config.toml
num_hidden_layers = 14
intermediate_size = 512
attn_scale = 0.178
final_lr_fraction = 0.1
Each number is 128 + 24 x the weight over its row's rms, rounded and kept within 0 to 255. Layers, rows and columns count from 0. Numbers have three digits each. The size before them is the row's rms in percent of the matrix's.

# q: layer 10 attention query, 192x192, rms 0.0999, rows 54-63,117-127,181-191, columns 0-191
# k: layer 10 attention key, 64x192, rms 0.0972, rows 53-63, columns 0-191
# v: layer 10 attention value, 64x192, rms 0.0985, rows 0-7, columns 0-191
# o: layer 10 attention output (transposed), 192x192, rms 0.0999, rows 0-6,64-70,128-134, columns 0-191
q117 101:074121046153124220168136080153130142142129152126142122104143127144150141138133120124138136133121118135142139116133109118108152174100105127116120116104155134151087101094129141130093164133116141127128109121094130099154095129127132102147093139139115137171169152111146135146079099106149149127149087106161099139142132107119097107120109136101130144145126139145124105197090104120140149096159112165104128141120111093107117125157110099149110143141115174090133123139147084159143115141151087109158093107107164114150135134169098139131113146119147138113145127153126106090093157112129134171
q181 097:147150101123090171157112111130184130153152157113159166119138143141136095148131144121133122125128119146149137092129104112096147140107108119135125115103125145173109118112128134155102133130116138184139072103105148080158135127142113108149074156143111129173141118157151139122111133111174119116152087151129138148136159149113093134123088143098136152141148116166116119211114107112124135100143122174092115141108108078141103113134152099162114128149149174096106151177119075159132129143122097104118073120119138093165133110156095139106120127120175112136107107111120109113128142132092130132
k53 111:111155121151093140134082107119149124140153136121151141111153145116121069145161141145143123103145118131139120141148084141118113160081137115107136101094116123124105167131119138149088112120101121148099084111121120115095137160149089101140150181148111128157118127152086094124107140144135124116146147146119121181134125187135048155164125130110091116125133137118158151146116115089133146146092129184110148135122059123119135111147117121142126122179124175103102138157150134146132193106139117128123056145112128104182127151138108142130114135103104117127132120121173120140142130120104141146
q54 087:090105134195149146127146090095101124124129108110123096160149115167072149112137133111110134131115170119119160088134152115132124132108159096121114132173179142115104118193138188133174124119144117120151150137122138109167105099156144155108114160116111103100139146111152106144132122175102110134102141162135133135117105097152163121099144126129106147105101097111126114127153112135125114123121121128127120127131122164120158179129108169090116111154151108160148088095117104098106082185108139139099172084136148147137128139156104149137097100106114155111141130162139115164167125146145140135
q118 109:118120194139095124110094173137172117106147101112133128189120122124125096093135130071114108161115124146135130100092144155110136102107158161109137085122124104130137153150111147101154117090144163148103165122150106169171118147120088126122123111128117131143128136095148098126138093142106151095121154148108165120098097104122083099121147132124102127126139150135154178134129161128092134134100084109117142177132134090135131129082133147069128121133109104145133123109155121110122150171143153140133146120194153108130122115097117132132117113155105100144098141162154122123167144147129065141
q182 105:117119149173130129154097188096162105109110108129115144154112165120142099118154108117121138120087124126154126127102119095115140085129150135124121160141118117121098138169083183105141139082122162163103159108141108166122109130118120149120138128121134122176167143103112144150100091144099173144141157176125162110106094113094083081135154126136151137109156132147144160129122121125106146137140143125125117160111115141151139124091122150075116178097100122117144142099101126117135172113166164120143164123196173129129094134153103137122137111138123081152098131148153110140135165113135103147
k54 110:087105128117168145148129117087143120109117121107118147127149148097146120110104089150091111100107126153156122097127127104139116087170141145145084170122132147123145136152105166068151097116126161135115183074157154165138093142147123142132134174102150152154140186104147116092116143153111137142129158111165134118121124154134120108119084140143116160089157141157108184116136111123112142101140141124119114105158120133152119155098093161102124138061089122139143129117116122088130123134168139135125124110145122139137111133128100137128086101134147106168126114081158125112130179149116160086
q55 099:172150135086094111121120134145168114122134120137116124118148125126101143120139118094161135128104152124143126089139091133134124131141147109123124162096132082150117144140073128097067121098124141168167131116134164129091124086144133114089159112154154137159085134169120075106144161163095163107157130126138168131085174133147096106114096117137118169124160142121106139156152125131144156106142083138098155119112075138128122123109138148177099149145132166128081080152153130147141150113113131128098127117148129169158109107129128147141075103142132115171099135105127129141110119171133104111
q119 113:135112063143129161140160109109130111132119145165116135119128156109148142159162095151137120150109149141141149103099084111116171121116107149144163159142145154131151089110140165182113146112130149161137084066111124109098159144119141124109147121144131132172154127142101138114102077123156172143170116133146116149128094112144121148094092144101129132123160156100105102154124080113160134130193132151110099140125110151154114141187135119171132157106133182075154112125132124108149171104127097113132123119141083121130135105132130123117133110125159143131136124131130115141062118118130159123
q183 103:137108114159107109135116119146144098080137142150131126105164140104157149156160129151148117154079153169107111127171113116144191083104126120181149138083131145144126102144138161121147113085092145162114133092081103162144144139120116081087139116163144128175119128109155131113131099123089149138153113154143128140094093102123146163134093152126110117126155131132092150145146084110094146105150119132121119141116124137154102124161141133138129145106148145097191111131162137095126153122105124126129144156121090105127162115114130142132119109108185204120133129137159125126085111131151102134
k55 099:101068126188106131123135129093129112092113146159116133129144156152095170173140127151132106149092094208139137105120118105123128155123132109201133153108155119143052140163131140112140105084087100154081119128126129174177121145142135130122136121127124106167120136135146136149120118176112142136161128132158167139101130086116111140127171138098113116135131128128150162085135105089113156167141119126126131148147109110130119131151092135120111133149138138113160078146115123128145152106130155136162153155152136122109148135121134124117134120163125196126119138115172111111126114134151100122
q56 086:165118153103137149090153177080150125150142153114148168119142193140141106104132117104099108149112135136103158147126098134130155119120108162108105093121107142115150130084114135107127082131106134146111075120090154101103101144165146143135128134146115179130120109096113115133108115113123142115129118125138116091157082136138101130122126145123133096132143147118116167121145118106114137147156150117135152091141139072142133110165113102104151204159092121076125115113115161094142195086157154090108118154153135114117141119140151133137166149169153106136155107118143150111170146131148145105
q120 095:156126162096141144138120144123114114174168125160131131138152150152095120132127119115153138144112152130151143112129148107139143150117122154096112106118165113136106066157144121126090107162095104111134139146166155045128071154133142098090140116111157113166148090110110142150103137091092124138124105093143143125120144169137141103141127102109131175145124099099121166184134174145156129149111153109128135106107122153146139135129095153127117127162091141112098140108115122121132114112083103111132076110150157148141102148125145182116163144148112169146127148137108153102084177107122149132
q184 100:148132156089130137119117140174142103161140126136145106143117099163122092114150167108143152167146132112142128095121156111117162143136126148064141099138140112133125116132135109147098151180095119143119126159133099076131106176142111120107111134156122107183134120111113156149136134109096106092098080091120154086142172157128111142149146124122143175177119123106126158201131166157110143112135113119145146114124113116116151109148111118114123128145061153144136159128166112135124116101118155122097098106140155156139140135158143147119124136134094106090139126132115123105129191118166116184
k56 098:133141119148116139112143119165117122141118095126118108166136132086146113138127133107136158113154127143160066123178148152131144152102074094096185078138141145128128145112106109149092166148151099130106114131087085142105116201135106088104115164136119125133108095132154140112130132102096140120141122156146147122168151125109095163129154118098146158124113119158153153151135089131128148158130112132130155107134057100068114110109120157110122126120098122116104151131108112138129141105145138108130087113132142155176125164135107100113109149080127162155116109133120071124097159142128145117
q57 111:100111119143159145124132148140125096155102113160134129127143148117154121149079123119101130095143150158172160128122110101117133116095126105124144098143159153096121062112146134148169141157105135081106119130106103101149188160081115122138142090103135120132155117081133176193115119093125125115118125132121111145112127137160127140122153093089181099150075119160116136133110163144120098140122146140160132120113162130158146130116155120127162135106113129131140197089105127111127130141109115079133105118129148098091149149146128093128161159102138138084138108137136090139134139095166165139
q121 100:123153141118150124122131194148117116100142141149106165143108124121101100132097158122140123105155116136113113171162161143123160160118175123073090167077126075159130091129115107140153125124126111147123119108183096154100154116086131155089123128103119183151103165098137139149162156143102113146115175103103138122092137132147144108171163092117146143145085135186117144146075129125115099115117147121132136115105137131121133113142145103141168108150119126144196163140143112112134140148124085092146098106128095118119150164136110124116109145133120131116138122163144101146152142122145136122
q185 097:154134146117163114144165179156130094119123141160116178107121136122075131125126146115158132134164111148121098115123152135131176104117161122111170170112106085141159104141126134144135197114120122169104127137131098137128139128081139152099124094136171172193128128097145139121179158164120126168139115106112141111136146139118131096137208126125133162142111117105102142150103143151147084123127093119106127127099147157147131129142174106112163114113083106118129151128159117114136142108121103111125123093101084126115146144145104122109096186139123145105117134121123134148110169142127162115
k57 083:158134149105113100168108119178130101146107136129117120139122145083073139103116131132182132136127150152150081149141112151159129112125116098144129137124122121097172120101076094108094120166149096173111087095111145158093137143135144137108127155139149137166111119077172124105113108161120172162129109138136160090106163142141129147144180145144140135115140125117136085123114142153177113103102128110101155156116087086135134140178124121126144143128135106113099120130164081137160144125143172103092114111109139147144114143146112146116114172137137165150115164109105134102135147137170151130
q58 084:131065140135119182129152110073133089112151098120135105142123137107102158160119135122159136144134129117132161105110145127145152161159132139122103139092170133115116135158144135133125127109147135117162112092153128117143135085167176125110130113125086088144081121115145141174120127139133090150118187161125102157115131101150147128102124114098091122146141082143116150138090108113087143116150139136113112164153110121124139152141112121114127148118190143133133115087109126125099099147137110143125089100137180150131120167114042148138122109122143099111152109157133131139120102159147188107
q122 099:140147131159139155146142193117121134129149145155140104118124146130185108128122165163186109156119088143102132124111155134169167123106170094090115114132134133122090083130132091140108160117133124109139110144097103093151110142117154108121151113132121124115113120105092126155096070105115113127124097153102126137142138109142138155112143114079143144132100131120115107125113125076172140131137105081129111117107173119103098153139117148146145103119095185073128126131151123156139123159125102119164089113192155099147147144132129084121141156128148123099124136174135106106109123095091116161
q186 095:122168116150126136189145133158113143149132123177120170072138144105138119146130138174156159107115093162113082122126190097176191132115161105096131084131090123129101080114124097134117139113125141152137115177114092117148081116115124124129146112119136134150117143110097127144157129107089122144147114184106125113117119114151142166131177112090172141163107131130104131155136125120150152129136125114145115128105152144128119135130085166119129141121112112118141113134172124124141144171121132109164121122176183121156134131152090126110134155135141131117102123143124122100093158094077121155
k58 090:117156101139100104127129073125124121130124109132121162141123136102104150121137127141114112102124095126111097136110157114115138152108119103075193123144089098091122133122073108108085111134122133202156131112161120145126115139136080133168155090145138097124143170113132116157121134116105158134177156113152119116130160114138133129138155124127193152138160155136118132119139163139169172104138153133143127128139107126142124062138100143117119181102134056108074095154160114103134130128111135120137116127143155124146118119120101144094149168131112153127105136104130158111090164120116153125
q59 118:121148177112115099103113163109162121125153147104107125154132126141126130095145123116118137131125103147110160108147147119128136111165141144076078149084125096093141178148148123077121127096129114152129165136175146165123101142136132133122165117137129121120087176110152119148167123176087126128102162082124159110121132114068125114163147137137112174104144119125102177119127107128117178144145115078108125181115100123096122113125170123106140124154134122118144096139115120105086133094097139134129121119104117147158133110082142142145094110136100135125151179134115114107137128188155102138
q123 084:135107130142147120151112122113160105157141140114110121147160138104125142084116118117113111126115162157131156131136164111156143108149135148135119145150134137109097145105146148121162123136119127136114192097099138143135105161109126133102089083155109125120155120072160142106108097115171144133096126167150140146200100133120171108140119127146097103126127111137139150129200119118101139149149131102152132147140137151133159147078141131108161110091113105162175099082136099112138126126158114139116134123099134099131144093090095145123228142082125141129136117132142147111161132119167145153
q187 099:096108128122126100128121155109147135118134116089079137167171140110165145107136127125135125104096138155108143119161140119178120119116132145139117154112146137134111153127156138119150115120133097134109162119133121158122097168101117118133114108166115090142144131081152134113104095112126146153069103154122143131149142132097182159147099137181118093126130119103160177116193125146121150108130140110158144134139143155108150128068114145088110146109119098133163140094123117144139121129141129157113140136118122102099150081102121152114192104108131163169132079167134118112154089138194144160
k59 099:120039100129112142102170134124139122111130145126093123125107080107162163108148120138108140160131105139087120100136127135144118117156123115097131134131149159143144169157104149136142136132095114153115157128124103142129085137098141133105130133171126110152160144144149138125114130137156156166107119105141141135116121125126149139147114124152152118140083124125137191129155117123095129123122087140108129159131138142124095135134094165062111099146117091142183161085132138147119142161126153164136142107132143101073167164122132152099132057165105137116162085167163132090124145129156140112
q60 114:082096103166146145129132113149113143135084124128098152146120125095157144118129097126095139126123127156108133153116157109122118129107133099116138111180119156127153104125146137131140149164125103147131130124106040103106123156085175133152114128082146088109133147132087154153137105065160116192117143162168112125115137120148156120116128125077163122175133125135186100130121153140121099119142177160120082101165108141118143153117100141120130117116122124130095139127134134115151142159152112115107158101151166099102128147131122087107189140116139120108139088154137121125128126100127140095
q124 086:089123081143107134155142125136133142119095140139105139115136129126107166087134120125107134119158128154094141160143111138142136076144133112136117136176110143152126118101169126136138124156120109108146121106130078148126160122072178169163139075128142086099119181099151125166106121121161114172111125162143126131114129085145135133083090140096118064161136108144161110103141117107129099080162142172136086107151142179113129090145091145155127124101146137117152107143144154114164136155144108093127136121103104129075146143127144099125133112128157120120120133165132101122132082140123145103
q188 078:105114111159115093111131083118106144116105161154128140116142109106088163140131121148124116139151122153089123183164114140122127092122152115166160159180119154153109118110147147100182121121135126137120139120122066162121092128098165115167123073108166106106143138126130123146105108100157107180141116146128127148083094085165149129095107137112093071113131128122156118100113113118116073103161146159117111134187128181109123108123113154105114106106112121140149105113130144126157137127117083115144164127131116117091139128109125091118154113138161149123093130155135106127131113126116129078
k60 081:136132126117128073086116104125087141111119178133146127083126102155104166140106145143160112112107088137140133141151151110110132132136159116118099134149130101118097136128133129129126100124142123106163153162166092145141103110114137111117108043102151125135169148120076145155120172122164058154089110101104111114095150137195162110155121137140097127129134140096078131110142164112131102150113114130132114164179155187156121154144122132131134141108130097116116116147141114140143137156117103126131159149131126141105133086089155150134126096161106147116123131123116161114170111126160131145
q61 082:126127118111123128148081182080124111132095101101136153106123141088124130141167117193128101099128139095159121133151112121145121098138161091131101153113105149093137148106179128150159121138132143102153073124103116137086144129113149144158143133092111112123124143076081119188101092095140135116096145121136103118156093142114127124121175119133151102148127142148117161097088124107137171136123154145123148131130152124145132092143100108113140170112113136133108103139108127130122201093154123082123126137154121119111165153105112105155156154132075149132114114138177144133152125113144165117
q125 092:137150070137137149117128075121088163113044128110129105060104125135114118127107118127097122120155146084144092147141118170145106114127175117123149142167134142128087147111167074157135118163111166085141132129088177114119110119141142102163078159105138125080127102152120141109148148128138112155109168121135107118160118145134163138157157097115143104115104109106123124105141132103145127131131155165157104089143148165127161101124112106139132112139161134168150109137095136130138084118131127117140154118117136122146119148145125142150147133105117116137158085119133131099159149112088169107
q189 101:123146068144145132109138126132138118145105113096112100113132139140093110140134137122112090121179153093153135146105093177127050115099162165102117126152131175173105157148181089199097140130132137123120147152081168124115151127150103145146126164127127121130143126162101123115145122124144108135129129109124107130178154130122150178144148109107110119104118112092166136102105135113142115131126149126125130094153126139120172141125102142121137121167107146144104099142112121137113095100124092137149141126134130108130084147127113131133153144106070145089125079119137157130173130105100178094
k61 097:117169093133145109133139113125122106131124098122114127109080101144145107127138138170136143142162144138117122116150130151144120139139114133076071107133119170115168121135153082159119164103124133115137179155112122075082132156110086108106125127121141153124152140160141160103199146113126127138128088156094128117145126110119119143152113143144111138081142119085123097111128153105113102129117111060112082127155134105086152128111119130160170092161122110136123148110164164170095126152120103152150115155100137099157109141131109154155155118143094096110105114165132159118142090090120118154
q62 110:114123088158114157132117109130119135144083115110139162128129122111155115137142121126097136102144143138117102160117079126104099114112139083126131111159096155119120113099154105201122145159160110138129063120090114097109157176139191134193128172105131105124128099143082120143105137095163119176121126160140121131167085154136127161129127148117138090123136126163135111152122124146142093153135153168123110084132129146175169108148113115143158123138145128131114139106115141136125167112153110122113102137157133101095117170135112105126164147118130135132111093142105140140152134072100166106
q126 128:134171093150123146117112055143098161108073096141139131078124137111132130130128090131107103096122116113179127112077111154108116103132186107122152144185100141092128129121153085142134094148154126153181120143139123103153143099156141109169104133112139089133136115105077136144127133093143126111127135148128108115126156142148113104079127122124134097119120110102130113111128136099144133126168156166124086094171134133130150082143131149115139126106158136166090111143090138128147135113148117111110135111158165168132119107097142098149093123153127119154087118114123119103121143122085168097
q190 083:109157091156103138108124108139114128090114118120126138126135161125140098141118092128102096109098114127174173155099091147095111109073141098121158154178095148134156123160136083149146091115110093169164113109111126106105142136150132136157152182112141098151113114130076146131121110100151148101151167158103108107136162144116072135123096136126120123115141077105172118100118107113115136125178166142104134112163120081139157116155137096110142150152142146132120122126094141146112163088141126115148109165151140141156094132117116092124152138172109122125123090130134118156129117073111119135
k62 091:089168108150162125110147115112107138086144136116125144114112112163140101168087124150095106104135156138146153117144139103114129115162136190123125154143077139147127128131148105124124142112142138100153150112117127099140103150121134146127128125109135154158166125149142176127153125120115127139132114161103088121126099153138043107143092115174119187070170127111114176094135143142150122124154128134099143104171163115095135146090138087158159119138111143130114123167145167121099140137136129135124129175128117082154106123105150126140147106130111091139088124125131155148133104098110075089
q63 084:202096116087101125130132139133114114114137118109156087124137107147100139147131150117163148138139149129123123148142088126083146119104127162143106112090138131133131126140159108102148091119124166112120134123116148126108180093158156104110185100156155134109123100162151128169121174108109143161149131123186125160147110097161140136079086094127112101130134179120096114146113136135169103137104112143151093148139142115140123088130122123173089152122125152120137122163121130131132130117140152190181128146170111133117164130136157133155125128161149147103100141142161101141108132146118114066
q127 099:185140135100121151117123115144097155143122130158143065098123146124155166161154093141135109152129159135162064144098092148081126083171152172123157115132131124118165118116100100130161152125159138103142133111083172105122128111148122124105096136101148118157155061123115128103112125119137160106137124115143156108113167128153145121071129111141141159112142123124105122112095087105157128133149158145143111102141135127158141112159132165149138137118139148110101138127132156122126112128110146154136136128195126159159141071122169116156141125136122170187099122106121154101109137126112123122
q191 106:156138121135117161122141153139141143126116115168146051096147156120154165133137147124116074195127171092135116142117094130138131095161088167121102120089150095111134120116124129100122101137110187109121127090097175114138146104163120118080101139132120132139116094109127146108150107135099161109094116112118139142119163132136137157103121116158150151154145093114119136142122139129156146127139118119162107131130156129171141153158149135169138129145094128118100137132112117118110120112121128146154110114182149134153130110132125134163118127147125178167110100090128211107152066145142119106
k63 105:134121103147106152156126136140123100166126094143103132129113156133145136120114110082124113127160168122136156068130099142157124159112086091193096114080148112129134131153144080131119121064118162121101125149117148131145144121127098105120116135170144151139082122147104114104120090160072159127119108143118106129131128112086064183112150135123144129149119110169144132146099130153111155148147178112129125102099162101165141123110136167143105127130107165143146110094114168145143126103097133146138129153161171099100121158153168109161102136130135157118114121124138142118129096098117123148
v0 105:137134149143147122117168117121143188141129118133134123161142124115168168119153118134127144193113116156105103131118134149128126122078176126146147133127126166093158105134096107140140076147110153080088121110091135098134134105076107181100142166139158135104135105083113084113112098130117150111110094156112107118135148128169137092133109079093102087126161101147144142104149103114128064129102114120110129125144147132170127071110132118107133123138150099145115114102140109130156159117116127136100171130152121152125122117128097118103160126163098142131145125117122136113101132110163095074
o0 108:134121136115117113131171178168115124118148126115156133139120145127134161128121105151138123164140087108105132089113144089108128086148146080147139081135105152129123108133125122091090130120153150138119086139126112116142144103109151147143098095154146115087146162129132155129152125104108171173131113169145082143129148107145111117158088109114140100164136136140104137157152120125138074160120112107067171129129164101166091094141112119112127102155116121151103111090114097132105141133134118164100146151180156116133134117160124138115140136104156087104192084123113092128186120116118149120
o64 088:124064133117129140149143114142111137167128095118125101143119145097151136169146108056056119134152114075113136105104112097145184117103110115105130108094133132131166122107139135178093117138134129104128108096130116165150109156123133162115132112160138145123112119142104096113128119128073134165119098136108171152110151166112121088129124122121129136150111140118154163156092133127102115130092106167086139119140136158099134094133136133129158098115127137112118106100147150099157147139119162120134166097176149155166106109134148158139121163112148138069138111131069105107155129130109139131
o128 110:085107119155109080089130091172111157126103116115142072116123133135175149134115100054070125164171119093109129126134122098084168109092109104150132135104171118115172136149136137155138088136125129121116120113134121123103137154145130125097115120133127112140116120121138102127115118133104120149113117119104142142102153126098129070170120115143112118130144134148153172136101127117094128126084110173118097120147073120122159135120139105140150102120160125107109155119133128109146167117092156101146177133140109169134128138105172128192102139155137160070138146124105103130124127158151140131
v1 102:125110149080096102099093106116118164100119129100093154163093148116123110125147165101096150137122147141091150159132088161111163101095150074147124160099145156092150110116126127165101144132145088163136135122160094139180098154152171139141120159116140161089116101130114126117118105121135139149102149144106097131116105090125131128117120127093138140140160151131108104120139150135126113156115132111126137159132124100103113118115134111107116143126124164094175127101137135069136131167116150116139161194115148139125097159159103121151108127122184110133090162144128063102097147126106106134
o1 101:111104128124118130146122154088087162105145126137115157136158147123140139120130138126122113141106147119128111220158119100154104136138157101143119163114124138109121086155088136099163081124160129115157114135169137177162112105148184112119114173117092129151140125088130110110088114101153132132130150094131149131118107106133142129078083099152097149153138072118115168128158147125116115152140181156139138147118142160156133127155143129091112161099121169105138129098160114137123170119108124159150169140157119155133132119083130156116115117149177092139128140083145134135143152117108121136
o65 098:143130165149142120137141135133118149162162115111117122091116137119147130104117117128099099087158131077120164140118166138157101076141128118083138171125099135136138135134116097086087126139114125118152133138168125158151094117147102125116146208088141087129120131167119133153121103143122151166113110106142103175139116109112096084137134113173130113148112098129115118116156141078126119174136136145121102096140159176128134111099160096100084128152150123116132111132134144135116121168116110133123174106140160174160161099113128092119087139137158146113123135123122100077187147136110122142
o129 110:116108164142110119120133143144122123140191126147121142094129141144151134109124139153156080120133128060098134073086154154133120075133098104133164154127098146152148133112126107111111131109069113157136100149156134146169105118149103134126122142137119123113147111192101120138114118125112171138123129147133073166129147107124085086137130132190105138116093103123076078102143141101134133130151169126143131093116130160119109093098167125099095086142129149127151126123120150106106148147147108130130137118111133121113144121103115096153115137135163128103111090114115112095195142137137107153
v2 093:127118116136085131132138142108125136160112138095107160117104165111165159128177141111103078159149115135096121183118130170163119095115172096163131169117110100128143140143153123160096153131166146174167114150157109145135135163109118141140090138162127151118143129099118117144156152136142138123105108107101130139132126129088105108118178113074126094157115129141133145130106121140103131125163137109110134118141146171153140105145176081116138132125149154133136116104148126143133142090135100157144113118144120156167083124160082118180107158143124076115101116132119122117160093162128171080
o2 102:122138078100128143138160134118072157144103129150141130111102136126111171124159121125143119125178134099101096086132116135140103148187124106186115207130149145131107143126132082108108140125135136125136133115115136179119129102120113130133127192136118074149148119135134119109158164144164154088105125111130112125092154110121137092077109123135134135119134106118099090134153104107160147120186138152146104137150111123139135134150163154192142155097143192110155095104148130145124096125150144154136123144101110131106105119141165105114095132144136139143118160111100110111119130156101107131
o66 080:127151121145133122157098123095135165121110131146131113116121119147082142145171108128156115146126101093102127167152165133159121105158147088143121175133127156133119111105180093125137099136116157138145134141163140151156124083178137138123125159116123131114098158140106145148135145122110101157151086102137142113117130103144121109122108116142091109160080095058094176170104093097076148105128103150125106129095114125125119089146083146130124153135130126093099140076139132155135167096109131147159139152133150121166159109131101095128120147126128128110166153149125142088189110107132120114
o130 101:144107184123118107125117125148109129089061157123155109133137080143109124121125112120123107130087109120153126133106180135157120098128157107145155138121113082134116093110173111122146136109098156154112140121171125101167132102113130136121117150130081163150139174115107140147143168114121119150120130131163105152142121149145065122143122117134107105160099109112091167116110108123099154097129132147148137118111118106123162103155063134118116145151176090147058143108154103138141163134109112131138120128131148105152141106115078103133109127103125161088172135179136116117141123094137148092
v3 099:119137131151130127082088087139119135132122163154154154132102152134099044130140142097068168142125128096110171141118154129163124115134095143186129134137139120100162131128131147160104106118121182132128136153134123156106133183112116173128140120101116137136123100128114110188114111124129130146104112133094134136123084099141143117124104149136167116108110120150155114074148140153112137148123091127141115126136135097123144141097119138089094087130193096132098111117142150140115141163145135135090108169108136110137143109115134116124105195131121140154104158178158099146130101158120134137
o3 098:093173092131163133100143099154105160113114114176126122126121099108122074100121093118110113126134155099149145138154125115145116130126096127128130143139092127138123117111121116154151092134135148117136104116120146099120134163099138107160098051082110182133193150136129111187106136116093109146112113104134118157132165122136103112147073074120130095122137112142139151155121172165123135125171108131108099107099136153139124151115128143099134149099150090113121113127156152107106124114107105156106138131172127150104167125093098104096122133153139147157164068144122111115112126094127153103
o67 097:106140127133101096127157127116094172161154139138137118111128114118171095126099157125101079133180065107113120124095133143138107086106118127118149093154129111112159123152184118120068133116140142109109173145160153160156178186168083104143104162141127110157095142124127114148093123149102111143083121181127096168098122125111123129133120132149139119174123151147118104114117136143096132172146103129132114154127184150155091110142138125108122139106138127125134129164133158117160099155095144143106129120149101085133136116092177138130083128155136131118122114142119164136135130118137116133
o131 107:130100152112132105150112152129102133138141128111156134132137116117143126148113155128101087154148088136148142109106121127137132134110116130098135127184164138088171137157173090096092138133136143119145141162161128170140186138149088079141155211103147088134091146136122147137108124138098119139092150146112092155125129096090111122078124135157120120155113137116115119110113105178114151166167104150119115150127158122130108115117105112114111151127120139152138130149100142094149130145122130174071143137142117057177099089080156114134100130123119118152106129127124151124151109128103100114
v4 101:100128159173150140140176108136113140146115116204091104124145145137116134111122132167178125130128111151168126121131155153121168135098125088081139143105140122122181126140099145096131139118109144126125106102107137087128131051147130121129186133146104162134119116102121131105112144133149130086149119136106132090119044117159114096146137144116111141167162115078128090123104146081112140143101091137131107147122094114128123128130103107139112128134091147109144156131128158119114169134115109119097164155163147132105140133149156140098152133154101093117125174153137146128120130137128084120
o4 112:140114144139140099110123135097102101147116131141080150167156152104151172130132129114089112138115126138129145203163136130124130103085139119128163136108125111124145116125127163084122114120155137147128115128136113160130158084159162139159115117148143129135158146091174156138118099108121128171151135111114127143112079103128079098118151152128144170174191142136104150152100142144123123142106141115164148150138133099169135112146102072062126135127096079109144138119117095106135182096124129168127150139176128122099142136161118150122126122126125097164111121128147156120141107123173132095
o68 091:133128132072145149134132121179107140140108101133086121185115133127105108143125094138088110106106142106155120148134117139138159161117110127110118135116114153159147144081103116132136163103145150108142091157107147134108150200128152185108168111126120103115100141122104107124144123097087106166158103134138129155087111153090119093154125141103148125138122150144134149152083137144136125148081168101169157123131130105104125184153128093133077109121121130138160146143088085120140131097136130119134144127119125164114148171156108131116096172150155079136116116118095122147136085152156133115
o132 111:109162129082158150102138114191111139141121126141090106142107140107097097122098103142115122123142115097145096123145110124100172164115136103136082137148116125157159125118119114106133133084123171130142076190151143133096166164134184151117122105091113131123113140107147141123133125066123137138113079119128115128110119131096127084155127099128153132133113107098135143164120122117130097162142138121141151099141123116109162183145158148146125111108145150133153124106115093124122135110145140116102150156115106159106128170148108113135123204183139103118106133127134119180104147183112113148
v5 091:118120143117115144091161148109104118104109111119079154179135136124089157120126112114125147090140092139122100097140188121146131165112139113116137116131147116133118089154133135103115112102096112084161108148183077082132157121136194137135126139127150166138122122129120134117121133164139144106113139111086117149133147108128114124147135100075115129125155186131144113109123132110092104124119159118150101140101146080141158102109117113145062081109105084081125092100140133133128087145096130120154132151107157139121124147122148108153090150112147123162130153159154075117130097150139146111
o5 086:143108149143104146168123102123164110123162137129140129142181100105112162124112125121155109145129096122110171177157148119108123150125136131065165137117139149111121095110119155133113094180128134121174105115125098141133126145099139108118144111168164152099127116117147123149126145078110138137146152147118135160160101124172155145099116117141158137153113112157147169178123126166145170124106123142149125172142164125108114116168148094075131141133101107087137152112112096135137106158123120130130108108150165186123170137148122137101134135100116137118164090109106110183101137132136182160
o69 096:165124156146113110131132136184178138150144110109139130100124135169131136140137126169121130172141140119111124125125118117120127138159140083117150143154119143107136100146108129073088156095098121117155096114136172086114142113149136175149165135130105109137089125083125065093156151118116108081132145137119118119107176131120148136119119125149144130129117142204130076127153145131097153090102142113113106110147142172122159163112143138111098113140151092140047098164109134142159132127127089114118136111115122135160137128139134090132104088146113170117118159088149144137103118106113113132
o133 100:131122130141143093101107139167218194129143140096114175117146141159131111119132139191089137134118116086093141071115118136130130140115129088117154141190112147131098118155123096110155136111097103138092116092150172107114134117159127148149099171153092148125093132118123094115121141175119123129102122129165113120129137111074165104136118147091121137142121121148114119141135102122136175100114148119137078095135137144126158138123131136132093117124148122159071129106086158114131147120198121140102130111132118155166128108142129120142135128130151163107119127108123123116110137147151128110
v6 097:124113145108167138113144154143133102104128139099123076176096094129171121153129130098151144167118071125172158115148139135080164127118179142123118128158124164153109140150138114121116098164153085123100143134176158114103149109146146096113099158126093075111109146144130150126123175126137124087137150103116140079151104137134155112133116104118112090115181122132117118096140113149117125106145137120090156098152115116162155074126129141146168116126120172168166132112152132134143113078131152151112135122161102163154135146152155106139111142142149100105157143128094140118103115118162132141
o6 096:170138148107171090140104192148123119116136115121131097181080137108150152149113138133133157130136130117169163156146114127100144124192166171109120080149150112161163199140147150134091147150156111096120125142143105128149146100119150108152118160127198088115122108128136155096129125116097144122136130120083097158151173134154114152118105163122133133111130134103118098124124157145143131138112109098123147143167140095118153143150128157134158112128114179143147126107125100158095106136153103145121090145131116126122114120129121075130100121102154117113170114132127123151120088146102161136
o70 077:125133095096088129142106124108171106129145113090145115155098132125136134118181139120143150122123116149164141093101145123128140128154143157095084129110059130153159082150119124125152083157115121098108201104124109133138129104151092156104128080170125167120152087152103125111155138161126145134164121107143134137154161127188138149082130092146114082098135099109124105143134108114138124102100139103116124136158164125132150070121154136151152108132109139147162085153123120148133103150118135079130142124109157163147141125132128119109141153104177158096104153132120119132163140129118100120
o134 109:096101153111135120093134142126170129118141136123121139161140123122156120136177113095131138123120105147160134094088111125110162129142109111151100114122074123154147131099120150152191066159124124121103144088078131100181153144164134154132113073141107167130133097164124087105127147161118130144149115128131161137124158182178159125117125097146080068144146154173152102163106118103117142127126153160112129161128129116141126138137121142130139148118139101137139115129122109120123138156104158072147161129113158139129140174136076141127150183125133156133140115123132129128108166142147111153
v7 098:089133108125122141098153149122180117150115124152093135154105112118113106123125121141116142193088140136131072121081136170117148164114121132081135117124159112155133073136135117127150091116132138127130139093110086186141151145142162112116141085110153066122096136171161149125123126119114141158081128136129129148144157125086153092139124120145142141122136136116105119123103112084149116163189065110125110085120120128154091141141135110128185120091097132148086174146136146123122120113130110135135134106135120089144083119116100143117133152146119099135134146147134166147148138154140148106